{"hidden_size": 704, "head_dim": 64, "vocab_size": 16384, "hidden_act": "swiglu", "positions": "rope", "rope_theta": 1020.0, "attn_scale": 0.175, "decay_fraction": 1.0, "final_lr_fraction": 0.0, "max_seq_len": 2048, "train_tokens": 848600000}
Each number is 128 + 24 x the weight over the matrix's rms, rounded and kept within 0 to 255. Layers, rows and columns count from 0.

# layer 3 attention query, 704x704, rms 0.112, rows 13-18,77-82,141-146,205-210,269-274,333-338,396-402,460-466,524-530,588-594,652-658, columns 176-263
[[165 104  92  90 135 130 200 151 125 141 104 134 136 142 110 149 102 106  88 162 113 133 157 138 131 136 131 135  86 151 144 122 159 141 152  87 142 105 108 104 140 161 109 167 133 128 126 134 151 115 118 126  74 193 121 123 126 166 115 116 103 119 145 161 126 140 112 137 151 112 119 110 114 127 160 139  88  95 139 150 136 127  56  84  90 149 136  85]
 [151 150 105 151 146  90 150 112 141 135 141  92 144 113 147 156 164 100  90  90 127 111 116 116 126 111 168 154  77 155 105  85 132 115 142  76 123 140 136 107 117 127 129 146 107 141 115 161 148 131 146 176 108 116 148 104 110 124 148 126  96 103 134  88 142 103 155 118 151 134 118  83 115  96  92 133 128 107 136 156 158 110  83 118 112 155 138 120]
 [114 110  85  76 105 162 160 131 156 172 130 126 124 144 152 137 124 129 113 167 151 142 168 123  95  94 119 106  81 157 132 119 138 128 120 146 163 117 127 125 128 113 131 122 171 140 116 179 122 168 134 140 113 173 123 105 153 153 153 152 150 157 142 168 141 142 133 163 140 110 125 123 135  79 131 164 110 135 125 141  68 121 148  82 122 123 182 120]
 [ 99 109  90 103  81 133 174 165 147 103  52 130  85  96 145 156  64 141 154 112 128 125 132  80 122 135  88 102 179  81 140  86 120 183  98 172 152 110 141 139 169 129 105 140  94 102  92 122 123 141 138 114 142 121 129 155 146 133 125 159 175  87 140 145 104 101 109 164 107 105 147 119  87 172 142 151 187  97 121 120 161 116 132 108 150 141  74 101]
 [154 128 121 125 125 151  98 165 145 147 135 135  66  68 109 135 118 135 144 153 127 125 149 104 144 115  99 138 152 189 109  88 146 117 133 124 132 148 116  83 159 136 124 117 132 153 102 139 128 139 155 133 107 107 129 102 130 157 164 111 138 145 171 114  71 140 149  75 114 127 114 136 142 155 112 119 109 151 106 131 117 125 118 182  84 200  76 128]
 [123  77 151 108 105 106 107 142 129  67 116 150 130  87 125 122 137 171 108 141  93  77 108  96 177 127 114 170 174 200 134 137 120 138 128 102 147 142 157  98 122 121 143 103 113  99 186 143 128 128 133 127 135 137 106 106 143  90 120 117 158 137 167 128  97 152 101 159 119 157 181 110 134 103  88 127 102 155 123 149 157 104  88 112  99 152  82 114]
 [144 117 123 137 145 124 152 127  95 102 124 108 146 138 120 117 137 134 152 124 116  93 109 124 133 136 116  98 113 105 168 145 136 111 144 111 136 125 149 118 177 128 128 165 154 125 117 155 139 146 135 139 129 125 151 134 112 113 126  98 117 133 124 124 200 132 130 117 115 123 118 136 152 126 124 157 128 109 137 187 145 131 118  81 121 133 115 118]
 [152 147 122 114 160 120 126 125 130 135 133 109 142 109 105 152 142 151 100 126 122 125 107 101 147 141 138 106 118 117 139  88 102 140 157 129 119 143 133 133 153 152  84 155 139 117 121 154 183 105 129 131 144 133 129 138 134 129 151 130 118 121  93 139 172  94 168  90 143 138 125 100 122 131 110 136 116  61 127 113 147 156 106  92 154 113 119 139]
 [146  97 113 162 139 145  97 154 128 115 177 103 133 126 150 136 131 132 165 127 108  75 109 113 125 123 166 119 128 110 123 109 126 119 124 146 125 156 146 173 125 145  74 120 193  95 135  87 141 109 162 138 181 112 132 154 114 143 142 145 131 113 155 135  91  98  89 124 104 111 144 135 153 153  93 138 137 150  94 113 142 141 156  55 106 105 129 127]
 [146 161 144  86 111 133 146 135  91 149 126 105 129 163 123 210 137 131 101  76  97 150 123 122  95 136 124 114 109 131 111 130 121 125 122 129 192 111 135 128 135 126 105 159 107 127  54 157 109  88 166 131 111 184 156 109 138 109 122 151 100 115  89 172 120 110 140 114 138 132 100 120 187  75 127 146 167 144 186  90 111  61 175 132 125 158 124 118]
 [161 121 193 173 103 114 163 110 171 136 128 150 119 149 110 113 174  88 121 132 138 112 157 146 161 100  93 103 121 133 131 100 122 165  95 188  73  95 111  95 115 150 114 151 132  82 130 133 118 152  90 146 123 127 141 136  94  80  84 116 131 162  90 155 111 135 154 123 145 122  94 143 110 137 152 141 146 149 150 137  99 133 156 105 134 126 111 149]
 [121 123 162 123 101 131 132 137 133 126 110 129 151 159 149 124 156 111 109  92 114 110 111 134 131 141 132 113 124  64 177 166  97 137 112 138 156 143 139 163 112 123  92 151 127 121 136 147 131 100  91 163 166  98 149 116 102 129 107 162 105 178 117 161 122 125 102  78 124 102 145 167 105 108 146 143 148 133 129 137 142 137 139 101 104 159 134 169]
 [140 164  63 147 120  89 142 170 115 105 112 138 133  85 114 140 124 103 107 137  90 114 110 154 164 102 131 153  57 111 163  98 169 106 143  92 132 130 182 143 139 161 135 182 145 116 110 160 120 120 132 142 125 113 166 136 119 124 134  92 134 103 117 123 150 110 141 106 113 111 113 106 129 139 161 135 123  71 118 164 117 139 120  92 140 148 122 142]
 [138 128  96 100 165 104 119 121 140 114 139 110 164 114 110 144 150 141 103 132 151 153 114 166  78 130 143 103 103 113 135  92 120 143 143 103 136 166 157 157 112 161 115 171 114 118 118 162 127 132 111 146 154 113 160 112 133 101 131  78 133 122 108 105 133  71 167  91 116 128  84 108 153 140 133 130 120  87 136  99 133 123 121 116 107 121 101 149]
 [123  72 106  88 139 139 113 171 134 145 154 157  95 109 138 169 110  97 155 138 145 133 148 146 150 145 110 169 125 130 137 103 161 112 180 150 139 138 145 104 120 110 149 132 140 126 136 101 159 122 159 128 125  92 124 184 162 126 147 148 101 152 144 178 125 136 110 149 131 135 133 110 162 139 116 139 149 138 136 169 121 128 118 122  95 131 142 110]
 [ 88 153 124  99 103 145 135 168  73 164 121 103 135 135 157 148 125 101 134 102 155  97 147  70 129  89 130 142 109 108 165 111 126  81 113  99 119  89  96 161 142  98 119 160 166 108 129 132 114 101  83 116  91 174  97  90 129 127  88 110 146  98 137 136 184 118 108 126  92 143 137 139 138 129  91 149 162 116 124 124  89 134 151 101 150 150 142 129]
 [147 151 144 142 130 134 147 135 121 155 169 136 146  93 103  76 117 166 149 156 128 117 139 142 126 149 138 143 120 126 134 120  95 147 104 158 108 116  95 124  96  93 150 145 131  98 152 135 121 147 119 158 152 146 108 141  84 146 126 135 149 120 113 137 153 116 158 112 180 147 114 133  84 148 105  94 123 131  97 130 108 132 120 151 116  99 174 194]
 [125 119 111 133 130 112 161 140  84 134 138 152 140 144  83 141 149 182 102  93 149 123 132 140 178 148 140 145 162 163 160 103 113 143 143 126 155 113 197  91 147 113 126 136 101 143 122 102 114 106 113 159 110 142 146 157 122 171 101 145 131 117 166  98 133 170 117 106 146  89 154 135 178 112 159 199 107 152 159 148 139 115 147 159 148 144 116 147]
 [116 126  96 111 127 138 163 143  98 125  97 147 119 106 146 137 116 123 114  93 116 133 140 130 106  96 113 109 105 111 124 149 151 120 133 132 133 122 125 134 140 137 136 116  92 141 114 127 159 112 130 126 126 131 152 155 132 151  96 124 126 141 120 153 166 136 110 170 120 145 126 144 146 127 158 137 128 136 125 148 138 127 134 109 110 114 104 130]
 [110 134 104 102 135 107 101 114 107 129 134 130  84 100 122 156 123 156 111 119 139 117 119 105 152 109 109 144 116 130 129 107 124 133 135 127 131 148 133 130 111 153 144 114 146 149 142 116 154 151 144 143 139 122 126 164 133 117 164 138 129 139 136 108 135 113 140 149  85 131 117 107 121 105 111 129 115 114 114 145 191 156 130 110 125 129  93 124]
 [117  94 123 123  90 124 129 119 131 131  90 102  65 119 121 150 167 164 131 136 153 118 196 137 131 152 129  63 146 136  77 145 115 187 121 133 153 120 180 133 105  85 168 102 145 101 129 121 105 141 137 117 124 157 160 193 152 169 181 122 168 190 134 168 144 115 109 107 111  83 156 137 111 127  96 146 148 113  86 158 125 128 143 137 115  94 134 123]
 [126 144 136 126  88 114 142 188 150 152  79 144 160 109 152 171 125  93 157 109 166 102 133 138 111 113 137 153 122  51 137 104 130 159 112 103 117 124 135 160 127 124  97 166 138 103  78 133 128 109 116 134 136 133 144  96 117 111 107 115 179 155 179  93 131  65 105 126 103 121 132 100 141 174 132 125 182  98 141 157 155  74 184 108 144 182  61  93]
 [174 142  94 113  42 123  85 162 162 116  91 163  85  87 129 121 128 159 139 153 100  68 135 162 118 143 136  80 157 133 143  68 109 122 111 135 132  91  95 136 175 131 111 143 129 150 133 154 130 175 147 127 145 103 126 136 109 187 147 113 139 143 177 153 121 102 147  89 117 116 147 102 118 116  90 118 156 142 129 149 113 133 198 133 141 121  79 148]
 [128 140 162 111 144 132 116  98 118 155  76 107 124 134 150 159 173 133  60 117 123  99 144 127 160 147  93  89 150 109  97 112 114 122 150 130 129 106 149 139 109 151 121 138  91 169 142 130 124 128 124 126 134 147  90 152 123 147 128 122 101 158 119 171 137  94 150 108  86 100 135 117 163 166  85 198 138 117 127 162 139 133 150  92 108  77  78 130]
 [125 163 137 112 137 152 156 167  91 105 157 120 113 117  94 174 163 127 145 156 144 155 103 111 159  95 103 117 103 132 165 125 113 148 143  82 127 104 120 151 108 125 118 199 130 124 148 109 120 108  94 142 124  82 147 167 141 143 137 114 107 110  95  93 150 131 155 121  86  83  66 103 137 134 141 164  92 108 161 141 131 158 151 142 130 113 110 137]
 [124 135 119  75 161 118 144 132 125 132 162 122 118 130  84 170 122  98  90 143 144 171 118 155 140  94 141 121 107 155 113  92 138 159 116  99  75 156 171 111 111 137 132 183 112 142 152 103 157  95 122 103 123  97 142 100 109 103 149  94 138 117 128 103 120 122 140 135 102 129  83  90 130 144 111  88  92 120 126 132 114 125 123 138 116 105 118 114]
 [135 146 142  87 127 142  98 165 114 113 125 171 136  94 135 136 150 152 155 129 145 148 153 108 140 116 136 122 103 172  81 128  68 117 150 122 110  91  88 130 123 114 129 177 174 107 100 104 135 103 124 103  83 108 130 124 166 134 141 156 165 191 110 126 123 129 110 174 128  74 108 152 121 153 152 147 125 107 134 128 114 159 144 127 133 123 133  91]
 [134 142 134 131 117 107 144 146 149 120  86 124  80 111 144 111  85 160 156  85 139 165 121 130 146 131 100  86 121 112 158 138 148 150 117 116 158  93  95 164 102 119 114 166 143 115  93 111 135 156 120 179 113 115  96 129 134 137 113 145 116  80 140 135 117 120 138 139 148 123 144 114 154 124 149 108 126 124 138 144 172 135 110 141 119 146 114 124]
 [ 89 159  81 105 127 101 127 180 125 159 128 113  98  91 138 107 130 152 125 155 112  78 131 137  98 134 163 133 138 148 131  99 111 133 112 118 152 120 141 166 103 157 152 119 111 138 161  87  83 119  94 168 152 150 127 107 139 159 110 111 135 152 146 134 152 144 135 137  97  71 137 125  69 196 120 120 116 117 193 132 100 135 156 137 121 112 127 127]
 [119  77 113 162 143  88 102 205 154 119 129 130 134 122 149 165 140  82 142 135 109  89  86 117 151 140 148 150 141 165 143 129 149 117  97 115 114 108  90 113 147 195  90 115 133 173 149  91  99 145 150 123 154 173 104 143  80 131 110 148 117 118 131 154 138 111 116 151 136 167 171 187 102 139 151 140  61 123 119 175 127 175 117 113 109 137 117 130]
 [143 137 132 127 152 127 141 115 143 133 145 117 143 111 111 142  88 126 121 134 117 120 140 131 121 126 111 122 128 128 146 126 127 131 132 135 144 136 146 111 130 127 108 130 139 162 123 111 129 114 108 136 154 143 125 130 117 126 136 114 127 115 137 120 113 114 105 145 150 125 120 127 124 134 124 152 125 136 138 130 129 145 130 103 122 116 141 123]
 [133 159 136 130 151  81 149 149 117 144 134 129 124  97 147 127 104 118  95 140 153 126 151 124 110 133 103 120 137 145 122 126 130 126 163 143 129 150 125 124 138 146 116 141 135 131 127 126  95 106 148 123 134 113 120 104 113 141 178 101 138 146 124  97 113  87 156 145  86 109  93 136 109 151  98 124 105 112 127 155 143 143 118 142 135 117 129 140]
 [104 115 152  94 113 140  96 137 106 111 148 133  80 103 144 123  78 133 115 100 139 126 146 174  82  97 130 108 153 104 117 120 118 149 108 106 151 183 131 126 159 170  92 112 106 102 109  87 131 142 170 140 149 120  65 107 151 152 120 146 119 143 148 130 114 110 163 189 136 198 132 150 110 157 144  59 158 151 143 114 113 118 155 132 136 143 125 141]
 [146 100  94 128  83 102 110 180 123 130  52 159 151 132 176 161 146  41 136 104 124 130 116 171 139  58 118  90 102 103 111  84  84 141 178 220 148  63  97  70 175 137 114 124 181 136  96 133  83 153 104 135 144 201 163 147  70  88 146 132 171 148 104 108 146  48 108 144 129 112 135 163 120 176 112 136 203 110 201 131  90 130 192 130 158 116  94 142]
 [159 117 141  96  90 105 123 114 135  73  85 155 161  87 155 101 120 127  92 138 146 125  69 105 117 136 164 146  99 187 168 143 141 141  88 115 147  82 156 115 171 110 144 109 115 136  99 130 138 166 198 140 111 144  83 147  69 114 165 103 122  95 185 194 118  95  86 130 136 109  98 176 122  82  84  95  75 112 118 150 128  75 152 131 134 131  74 169]
 [145  88 116 133 167  74  92 123 136 186  75 117 155 130 110 173 128 150 110 169 151 141 119 146 140 163  52 149 112 125 136 121 150 111  94  93 128 111 147  89 187 149 155 127 150 104 188 103 175  99  77 118 127 133 137 162 135 166 135 106 117  92 166 134 116 145 134 173 104 143 127 109 148  99 131 154 158 148 112 145  71 175 129  94 109 124 126 144]
 [115 131 145 129 150 113 133 122 132 130 133 137 130 135 124 122 141 122 132 132 153 120 104 130 142 122 136 153 152 151 121 105 134 152 103 134 105 127 140 129 112 120 123 122 105 131 138 118 110 129 125 136 132 110 123 143 119 138 128 132 118 120 137 134 117 107 164 139 129 121 149 119 141 110 136 121 121 107 123 135 125 141 110 141 111 129 115 128]
 [132 127 113 142 111 151 111 142 134 102 111 103 102 142 119 120  98 131 157 139 137 127 125 122 150 116 130 143 116 135 137 127 140 131 135 133 131 104 114 132 145 146 112 128 151 112 153 117 118 137 113 123 129 150 112 121 108 110 110 123 145 152 100 114 106 125 113 146 128 117  99 116 130 129 134 142 137 133 124 122 144 136 139 156 126 118 110 132]
 [121 141 136 134 125 121 110 140 148 150 128 123 100 136 130 125 136 158 124 126 168  86 130 108 123 127 130 144 121 134 111  84 131 126 157 132 117 106 111 153 123 111 149 142 137 135 133 145 100 149 153 144 119 112 135 117 116 124 154 117 123 170 102  95 147 119 115 129 134 120 127 132 141 114 156 138 117 122 118 136 125 141 138 139 124 132 120 123]
 [129 154 133  89 156 120 137 147 114 104 141 107 123 169 155 157 169 111 126 138 132 130 118 164 132 103 137 111 142 123 159 127 182 108 107  79 129 170 179 133 118 131 123 147 153 164 141 100 100 115 127 125 177 160 178 154 160 119 125 147 125 152 188  82 145  98 146 118 130 113 103 147 164 152  99 111 128 140 127 140 112 129 155 125 174 162  98 136]
 [ 89 130 122  64  59 126 107  96  90 100  77 130 160  24 143  94  67 118 148 119 135 136 102 112 134  98 103 116 130 104 133 103 136 158 101 132 118 129 137 142 175 143 165 139 143 102 134  96  89 118 175  79 103 142 121 126 148 180 149 112 179 159 161 137 118  97 118 110 125 118 117 198 100 146 111 140 198  62 176 155 154 143 139 131 141 138 153  97]
 [119 161 116 126  98 135 119 137 136 156 174 116 167  74 136  82 191 148 109 168 157 131  89 148 143 120  93 134 175  72  78 147  88 147 160  80 122 121 181 174 113 128 177 129 117 167 168 133  80 189 179 143 110  70 107 175 169 157 167  70 176 103 126 140 134 142 130 166 121 186 129 194 143 114 151 113 105  77  91 153 113 139  95  99 113 187  97 127]
 [130 133 131 118 160 131 102 161 134 162 173 134 123 111 139 122 148 152 111  96 154 134 114 141 120 165 139 103 161 131 162 139 171 157 106 104  98 160  82 112 125 117 128 107 106 133 105 142 161  87 150 138 157 140 116 128 141 163 116 145 147  89 129 129 102 153 136 118 114 151 111 166 161 120  90 135 130 159 107 153 139 150 142  99 134 101 158 130]
 [105 146 146 131 138 105 113 108 128 141 136 133 131 104  72 154 118 102  97 142 132 112 133 103 115 139 137 148 154 146 120 117 132 156 130 130 134 127 130 129 110 142 122 132 137 118 126 155 119 161 141 155 113  81 106 129 116 133 140 137  99 120 111 155 135 114 127 123 133 155 123 139 178 123 118 125 124 126 125 147 112 133 142 160 122 133 119 156]
 [162 126  98 122 103 141 147 164 119 126 120 107 126 129 109 137 112 108 128 141  88 129 120 167 115 126 114 143 111 141 169 127 129 111 120 131 155 133 136 119 129 132 104 157 156 141 115 146 147 119 118 109 154 177 157 136 107 123 109 106 105 162 132 175 153 151 120 128 131 157 131 125  81 121 134 141 114 134 124 122 118 145  96  93 141 127 133 127]
 [142 142 112 139 163 115  92 148 144 133 137 122 132 153 147 144 156 132 144 103  82 135 120 156 150 140 120 145  99 120 120 118 140 123 131 138 121  99 160 113 175 143 104 138 163 128 121 143 159 129 143 162 134 142 114 130 130 134 145 145 119 109 146 113 125 124 122 145 120 133 136 107 104 106 150 111 134 102 113 116 144 152  88 124 109 100 128 101]
 [151 130 106 136 148 146 160 152 126 133  89 158 101 149 141 146 144 117 104 155 100 149 157 139 149 144 145  84 114 117  93 146 143 144 144 140 119 137 130 111 137  99 132 154 117 136 132 100 112 149 119 142 156 163 157 156 168 128 135 141 112 152 114 114 125 167 113 154 132 148  91 134 129 108 139 139  75 132  94 116  84 111  87 129 107  86 146 135]
 [112 117 120 100 117 124 131 116 105 122 131 114 169 110 117 141 106 102 154 134 116 174 128 132 140 143 128 112  84 140 141  93 127 110 179  88 134  76 173 143 127 135 147 137 143 113 104 104 158 117 122 125 121 118 132 119 121 136 130 155 123  91 171 141 123 149 145 146  87  84 162 111 154 125 121 177 165  99 195 150 179 155 179 109 110 147 123 102]
 [ 80 120 144 106 122 124  96 174  83  61 134 148  92 132 166 150 162 123 134 119 134 127 124 124 158  98 145 141 121 143 145 131 123  88 112 142 144 139 132 117  96  97 102 115 165 140 107  80  75 108 109 124 130 170 148 152  99 112 116 143 179 109 122 133 117 120 142 108 117 138 170  97  89 151 146 139  65 150 132 130 115 183 106 129 132 127 126  73]
 [100 168 154 146 145  89 117 122 107 161 116 120 113 154 155 128 139 142 124 183  92  92 155 162 154 146 112 137 166 179 121 136 145 133  77 130 144 204 146 193 112 128 115 125 105 125 124 131 141 120 147 170 180 159 140 119 109 108 129 116 105 138  99 134 117 168 124  93 146  75 150 120 154 108 123 141 111 129 138 183  91 129 158 107 141 128 109 140]
 [105 155 110 140 135 106 148 103 144 154 136 126 140 117 109  92 113 126 116 141 123 112 148  84 108 114 121 120 146 139 165 118 132 156 156 139  94 145 137 136 122 158 141 128 106 111 163 133 149 141 128 136 118 137 106 133  94 145 144 117 126 100 151 146 146 138 141  91 121 136 131 101 133 137 111 113 139 145 120 142 140 131 108 127 102  90 127 133]
 [130 117 101 112 115 119 140 111 134 128 120 125 158 123 143 146 117 123 109 113 111 128 120 133 112 117 124 128  99 121 179 145 126 126 162 110 149 132 146 127 110 138 125 115 130 132  93 112 128 115 150 144  94 130 162 105 129 129 109 106 132 109 115 117 178 114 108 137 138  89 164 134 139 147 138 142  93 137 146 151 147 154 145 107 133 134 130 150]
 [ 92 131 103 102 135 138 116 114 136 156 119 116 131 134 129 125 154 114 119 133 133 124 135 120 136 103 116 130 133 153 151 129 156 142 140 105 126 126 153 129 153 133 137 159 124  99 130 154 157  97 115 144 143 139 148 152 127 113 128 132 121 104 113 121 149 103 102 136 143  96 128 107 165 119 132 123 121 109 146 138 131 136 133 104 141 130 136 161]
 [118 118 152 111  90 131 119 136  97 130  98 126  77 147 111 184 165 100 128 149 158 100 151 157 150 124 102  87 135 130 111 121 163 168 123 129 157 136 132 145 115 120 116 160 158 125 122  98 139 117 170 176 156  75 139 142 158 117 142 130 150 175 133 135 103 132 144 131 180  93 102 150 115 125 108 114 133 128 142 124 127 146 119 127  64 119 138  94]
 [119 165 155 131 122 126 121 108 125  94  75 115 107 111  89 112 117 112  90  76 123 138 105 164 131 140 156 143 145  91  90 100 136 125 111 120 134 108  87 162 116 139 135 160 125  68 103 145  97 135 111 166 115 117 130 135 110 108 130 134 122 122  97 142 147 113 135  95  99 129 185 122 134 109 160 160 170  99 136 139 156 122 114  99 107 130 104 107]
 [147 126 142 132 101 116 136  99 107  97 113 159 147 126 103 120  78 114 120 104  71  69 119 110 133 111 166  78 135 141 120 115 123 136 133 155 112 108 145 162 107 140 160 108 134  99 115 146 128 181 136 135 128 154  69 123 109 157 136 177 143 117 117 132 118 140 168 113 105 127 126 161 128 159 114 137 129 124  94 166 164 174 123 162 125 123 126 130]
 [ 91 133 140 142 142 127 140  86 139 137 121 135 144 145 116 136 128 115 145 160 103 118  99 167 160 153 177 143 134 113 112 142 125 108 110 170 121 161 133 183  98 129 161 133 120 145 125 117 135 137 141 145 129 121 142 147 155 121 113 118 116 138 105 151 162 140 116 102  78 107 141 145 134 129 159 125 114 136 139 135 137 154  97 150 107 150 103 118]
 [101 119 125 121 122 126 123 150  81 124 121 143 102  82 100 150 152 139 115 114 156 130 143 158 127 118 138 142 120 141 110 140 147 126 164 147 140 167 103 129 129 131 172 135 158 138 148 101 118 170 141 134 137 107 127 118 108 119 133 121 124 149 127 145 141 154 118 128 145 141 155 129 127 115  96 119 123 145 118 107  85 140 115 140 116 133 123 113]
 [141 141 121 134 150 147 129 152 133 128 155 140 135 127 144 131 109 105 118 100 160 105 146 122 129  90  94 136 104 115 157 110 109 100 150 130 113 112 122 141 121 126  95 141 130 131 102 127 152 111  96 157 117 126 177 137 164  95 149 109 126 109 184 106 131 102 120 145 112 117 138  82 144 113 126 119 118 124 134 163 128 158 108 119 139 143 103 123]
 [156 141 115 116 143 107 159 139 124 143 136 113 131 122 123 140 147 125  81 139 116 116 124 140 154 124 136 127 129  99 173  90 124 141 148 110 131  87 134 121 146 134 102 159 136 142 120 135 152  88 131 117 124 131 136  95 109  96 121 113 117 141 146 107 126 110 118 125 137 162 140 113 120 113 140 120 132 101 121 132 169 135 140 144 150 113 100 145]
 [132 121 127 129 146 136 123 130 139 126  98 128 114  93 129 153 148 127 151 155 135 131 107 107 158 117  92 104 117 109  92 135 137 130 155 142 153 137 113 126 137 117 116 150 122 130 130 103 169 125 138 137 114 119 124 135 140 149 165 134 149 111 139 153  81 116 123 203 118 136  99 101 127 108 126 151 127 119 134 123 140 173 140 134 130 142 130 111]
 [108 116 162 100 124  91 119 124 162 127 141 100 142 109 145 103 105 150 114  93 165 127 110 105 131 103 147 193 111 125 119  94 129  98 116 129 153 123 124 146 155 127 122 124  90  97 115 131 156 112 128 151 117 123  92  98 146 114 153 135 153 127 155 139 121 123  87 138  94 157 139 129 166 119 106 109 128 107 112 198 117 130 124  98 122 126  80 121]
 [145 142 137 148 147 149 138 168 104 105  97 113 119 122 136 118 163 128 137  91  79 105 146 113 123 138 176  76 177 129  72  87 122 134 138 142 139  98 138  96 120 176 149 139 110 165 149 117 126 126 138 121 165 167 104 129 115 111 115 165 133  99 141  94 136 131 175 106 143 110 140 168  93 105 108 147 163 188  99 159 138 136 147 169 168 123 131 128]
 [124 123 145 127 117 105 162 106 109 103 129 120 136 133 110 139 158 133 109 120 113  98 140 126 140 153 155 136 113 134 126 166 134 103 138 133 133 169 149 141 146 141 140 117 156 131 173 115  97 127 167 154 127  91 141  89 127 141 125 119 106  96 103 167 118 137 126 105  94 143 125 162 109 137 132 113 156 102 155 117 146 137 169 142 116  97  83 110]
 [126 142 109 105 147 139 114 128 113 158 114 139 123 144 113 113 122  97 141 133 157 127 154 144 120 125 140 149 126 173 131 129 144 167 145 137 128 155 121 132 140 119 131 117 118 122 148 100 120 127 132 116 123 122 114 143 141 121 149 131 115 143 129 164 120 143 108 122 143 135 125 114 122 129 111 119 141 132 109  90  78 130 124 145 132 158 141 124]
 [136 140 131  96 168 156 123 135 125  81 154 130 139 119 122 132 123 100 163 144  96 137 100 115 124 147 108 150 107 160 155 105 134 146 161 116 142 141 143 143 124 152 131 175 130 123  92 130 132 109  99 124 131 157 113 134 151 146 147 121 106 137 120  97 131  87 136 132 125 126 109  98 132 128 131 156 125 134 142 160 115 151 116 125 114 144  93 123]
 [137 166 103 108 163 115 132 136 115  83 180 131 146 139 126 151 113 111 105 105 105 124 138 110 144 127 137 150 101 138 174 114 132 101 148 115 109  89 148 127 143 157 100 184 148 114 141 145 144 102 123 146 131 131 123 142 172 141 115 127 106 125 153 100 125  80 157 122 153 116 114 107 137 140 129 129 148 110 154 137 129 183  93 122 150 127 104 121]
 [160 113  80 137 145 128  71 146  96 132 151  85 133 143 154 152 131 129 100 129 120 129 113 103 123 115 100 110 113 134 134 108  99 127 162 132 130  92 132 143 173 156 100 122 117 134 100 139 104 121 116 128 132 147 150 143 133 147 128  90 109 154 141 118 131  97 167 135 149 116 106 110 118 136 126 148 155 135 141 116 137 141 132 133 142 103 126 126]
 [137 128 156 125 169 134 121 113 148 134 137 152 135 130 101 125 139 139 135 108 137 133 121 111 130 109 151 181 128 115 129  91 121 106 112 112 141 105 135  99 139 160 145 151 129 108 125 107 135 141 116 131 131 116 106 127 140 163 140 146 135 133 197 147  61  83  96 111 121 153 168 125 147 148  96 136  87  91 129 175 139 135 126 119 158 113 114 122]
 [160 133 147 150 113 134 137 178 122 137 115 114 134 111 129 109 108 123 109 104 136 100 165 135 156 118 124 110 167 145 127 126 143 105 168 139 117  63 105 125 129 128 155 154 128 130  99 132 110 135 100  88  82 151 111 126 123 118 112 125 157 174 166 153 169 142 129 106 115 137 138 173  99 115 107 119 117 165 122  86 125 152 119 194  96 101 125 136]
 [125 106 161 141 108 146 116 125 150 166 116 136 125 152 161 134 154 143 120 134 151  90 116 178 166 116 134 175 161 166 133 104 136 124 149 128 134 104 123 126 137 127 135  93  84 155 127 154  78 123 112 140 152  88 149 143 122 142 126 132 131 179  96 134 159 170 142 116 157 141 130 150  90  99 155  78 130 101 128 141 109 119 132 162 153 108 135 149]]
# layer 3 attention key, 64x704, rms 0.104, rows 12-18, columns 176-263
[[152 155 130 127 103 118 135 104 125 126 106 133 132 151 151 124 122 121 145 142 128 135 117 159 135 127 128 138 135 113 122 156 152 149 111 124 141 106 109  82 128 133 106 126 119 138 144 134 130 111 142 122 135 130 148 148 125 134 151 163  83 139 174 111 106 139 108 141 109 109 133 173 145 143 132 135 150 160 109 162 131 111 139 147 134 114 155 127]
 [162 138 110 100 117 142 150 104 141 133 147 133 140 142 130 154 167 139 148 127 148 164 120 138 118  89 122 158 118 126 111 145 148 137 121 122 125 159 135 129 118 121 109 114 133 132 145  91 182 135 157 125 147 123 169 112 154 167 111 171 135 134 124 136 112 176 127 121 150 158 142 127 148 108 127 141 116  69 117 114 119  90 129 169  86 155 111 120]
 [156 190 143  98 183  94 105 167 154 133 157 110 110  45 137 162 135 125  90 159 154 238 182 121  84 126  55 109 131 139 162 150 144 116 172  78 101 132 129 119 103 114 140 161  89 164 123 154 206 126 195 102 154 168 109  59 146 121 111  94  96 165 134  84 137 102 134 135  58 101  77 121 156 148 105 125 135 109 126 129 161  66  79 148  94 120  62 148]
 [ 28  92 139 121  67 164 116 124 103 109  94 168 118 139 118 109  93 111 138  85 129  96 134 122 149 169 162 114 147 112  99  81  82 151 100 129 164 155 123 147 174 105 120  97 132  86 135 120  76 120 129 105 130  72  91 132 160 122 157 143 179 125 131 147 125 108 162 124 145 110 131 184  85 176 106  79 141 189 105 117 148 166 152 118 200 128 178 139]
 [115  97 119 136  86 133 100 160 117  99  93 135 115  91 153 156 129  76 126 111 138 120 110 116 113  84  99 147 139 112 136 113  79 156 177 203 144  88 117  90 152  99 126 132 182 146 107 150  99 140 108 116  91 128 139 163 132  80 111 144 211 145 131 119 143  58 104 135 125 120 108 156 105 170 128  91 181 109 156 114 121 136 193 108 187 121  98 122]
 [148 114  98  95 118  96  82 104 154  90 119 154 134 139 119 122 120 131 115 139 136 180  95 115  76 135 122 143 121 136 159 133 120 132 102 117 130 122 138 140 136 123 136 120 125 113 106 145 132 122 143 107 112 113 122 135 113 108 161  92 116  99 159 156 137 109 102 143 161 105 135 148 127 124 135 136  97 111  98 143 136  82 149 103 113 117  93 162]
 [106 109 126  73 137 130 136 111 138 203  83 138 197 157  81 147 109 128 133 167 139 105 134 153 144 126  97 146 145 106 106 122 146 110 116  83 122 136 149 140 147 153 137 112  98  83 168 104 138 150 100 115 128  94 147 151 131 158 140 151 145 116 171 124 123 111  95 155 139 151 117 123  91 142 130 157 137 146 110 104  55 151 151  92 131 128 141 117]]